config.toml
num_key_value_heads = 4
head_dim = 32
positions = "rope"
tie_word_embeddings = false
init_mimetic = 0.5
batch_tokens = 32768
doc_mask = true
max_steps = 5481
dataset = "wikipedia_en"
Each number is 500 + 50 x the weight over its row's rms, rounded and kept within 0 to 999. Layers, rows and columns count from 0. Numbers have three digits each. The size before them is the row's rms in percent of the matrix's.

# layer 2 attention value, 128x128, rms 0.16, rows 88-95, columns 0-127
104:558486419436497487493530579453482557392549554555521554419483528459439468547496513505550484514504420525533550442480544544471549540544497511553460653519540494482538527386534502515561544540464539483414500435545567529459488435483570474535462478496489487531421590424481500492508540568515535417496466443512508395496603547551466496513520512433452487539564519543500430612411491422568476611511
086:412480535472527489496516439572496478484461574438473538490495483518446520513464512518510488434473520438468549464569409489491442440471523380501353543433446479491433649538506584504530462480450491470457497432512520448514461516582518488483485576493460538578559562500455469567489532429616482489497545504441570454374518472466449476428471572447538509547550471542541443435434547515518598448552
089:475523516458468547431452470491480479414491532474408486487476503451585508514404448572442406536455505397483585513545453545409556585530501539457429526442394596555379514583526516592488482550552461472458519462461526465507497441498533537435531536551439528424498460529603503492499526536592523499444450483482519442574458487519527471529447572467589463475451530500450450498413444544560511503563
093:531490486533526480554467565574514534541498471506420473598391571467460483450511479479465533357537467489470546532499585470492540500554491532456465447459503543500441573472428470567526464478584465549481520482532484548490540541485581589515501526559569407484511536486513504537528430450584506534507500461499542649543407609446443570545533511633485486487448482572533500513481509489517521643517
097:418553407580501488447542506422451437508526513515539478406457490534540415471565492526510539472439378552439489454492467585469461518465573520398400351603490600512489466554521463470510443464542517516543564492466465463447550523485467487526504517479536469474489569407504527490521410506536590498505496487560455459554469518414555577525524532546499512414459490551537470536582474540550463407506
085:432458549563498480568493603483469435509528482591525618521524528503510531520559523459588535504494449468585554566491462482430439486544492484514506536514550503504422450495544596510471503418512539508450484517508532458401587481536561477410507497530529560418555495414440439499533450559418493504561489468507496644579532514514480527576515565577485496481535648465467474540581491480608468511494
115:535519576516527476474501419562544485508425585471434576430511417392517549536481555605413513582402498485529505435506445494554456469503517531552458529541492418533504522514423492494527557548480395495456556464471454473519518550488513551427502476535492542517532468552536638578382522528528509482447486552455448501551490559593478470438497457503550476463494483487490448580469416468544454628563
089:484518396599592468538517521542565575535524548569505488521519526552437483516526478592473407569456453550485509493557576418440521451530522508488394511448489538600421553472529430490499531508515548492495530404528452546520454410361503571436496553529477519386586553437480526467510473502574510590487478522443460473517549480434439534510531607485517449498479513552516584464538554522541498532538
# layer 2 attention output (transposed), 128x128, rms 0.144, rows 88-95, columns 0-127
109:490525452475489518577503452466481521594465372552503478464556488513551490515512486496474482417398625578450458505553463475531515533520471501458460415436431537521476455551508551553555495489426466459489520455482433703510590569445480499390552615532516542557561476517550468442551514533547525468418530557457475466508490519473465569470598467428505486513507479484511443481528552522487513456566
097:541536468483515478607398533434533535446468414480513477521457504452518504518577548523582474577427445462534442479490482600466556478535540596533578550569536456534564462565483478510549515470455561427429476456480498621479493523369533539509435436478513455460451509436490528478521455555449484471454511561513434591612461448465547549512501401541401484537507487464546461489557492570499450552441
095:576452510483440383544393475423591484494426521500555513539527533468469537541507540442508492618549474621515466429500482400549432499502573551473602509564621502484511527456516518546460489455427507426496523477498539521505542520498497528564547488494505512579416537494413600460566554518516509476479559516474593528473507360482518543427453443493468526485542461467506472489531552479411433533456
088:426537496518456395482542495491404424474426468557523551479478531573520457505544423460480528526496496519482474473446511587446455451467527595484443457568516518569517478557559479431494488511476483441488424465381566501463519466443404498413530539446502551477524511499346530518438520450416466582445409503454464393514467504505451526454511561391538493600487450564508536461494483446535441456486
100:452500479554536467514572536565467497446432559474506517419545571440379539481457499422528476533485412510448492462587598503522567504509356428521542537424602504495526525590520462452459476428507491485577518467447526534487425499577494493464524496475394495528528488518511409530520506398487498488610593466539561506488569490494465473402491512495593408510485465497505433405480483426507494506512
098:486507513590483540530509523526449589477412590419483491414552560449514532436453546466436506386487456551454504489498557509555552439449532540596437488474506513588482535456505450530539474594541451382486562378418537563571453446520512455467455510484566501610492505488544470525495504444568538567555460452508569472450505589485483581464607501451505536539491458486443546520504471580475469521485
113:510480473535481458499405394500492454491597446466523544507482485521538582528546496419545545405509589567409475504511513475443511497502503457469568571470476559498500467574478501533462587434450585490508500599539449448508531472410398437609487491469507461593505540517493435540568481490462462522497543505502604439427400401491491581532502504425442433464501472457433527462478518507387549498467
106:429367537460497522604413412491458509540428442534550501509438473491497517542517522509544533413541502471582434469577475527487522516480509488501506566502555511523521547508476536535475562490544399381491520504391508474417585424510393450533512532472394497501563445498444408535488513472405603463469484475456524525537481586518512488474534479533571543475459383556526451473534457440423475468516
# layer 2 attention query, 128x128, rms 0.212, rows 96-98, columns 0-127
076:472561481544436404519445526477479498496455477495602551607442550620524499551516431413565585403506536412470498500492486511423453516490490562492499537505483520498536454426490576526456590533439507522547561408435494469465509473459463569611427503534475460404473407499569496508498484419470526467433482501532481508465465484437474546487503464506515496520513465473534612478374475441442409434469
114:556570457474463443455597556472441556556543556548415546475567427534505523496548536587502440534491416475407535581537481506522582547454504529593464484493521535444495504506444542507522538459452433505457541502509409499444538564451425534510536511499492396505497476555472461494376498376455454484560571489532431508479575478591480572509481455554457495548492540558510482494507505442506560352564
077:521507462500556516571457460496460421546440477571455546431502473572524494480473414491407570459567631522473383528511539519513520441500483541656481518540576551518469493508480479493491506471408459447465504487499495519494490577484524522491584460562543559404507511406438553492485528446509477422574536432499510493526458487495507498426517476545654526532462519512512409511387568501469477543596
# layer 2 attention key, 128x128, rms 0.211, rows 96-98, columns 0-127
082:487516499492563521590502497556604417580502449535410458375554537555488455537615553506543526416548471524498508567478545453485491482437599582572559531517531477525524561488575591537503532531377525625492508530453445555507543528511500450571429512464397419497480450450488514508533604528439498534535524473509448505484487509455543451515501510514457500451426519447532500447618490490449469493513
103:457443484516542457500383494488538476539490492544555523492469570511525506555496446444488536438421435410476556507517452532519567520441615632488516488519461547544564474429610480514584451504492513529507407565470485565578476538542446529616558554468471502517554525557493435547539452480458491523521538487498483574556447472402549470513459603518495408480520554526401588449535553452572448514498
085:431525538406601382438511497489381524462544558507443585577520552485444495518504454526451509466487524487486514464455421412472457485508501467387565449538466461474435499464541535528534488498482503468380539447496464387425470466497538484486490476532489401554476464529441482505416508525453549540414505414434519548513586530506441492581460463431461583520526498541560538467550478562556504475611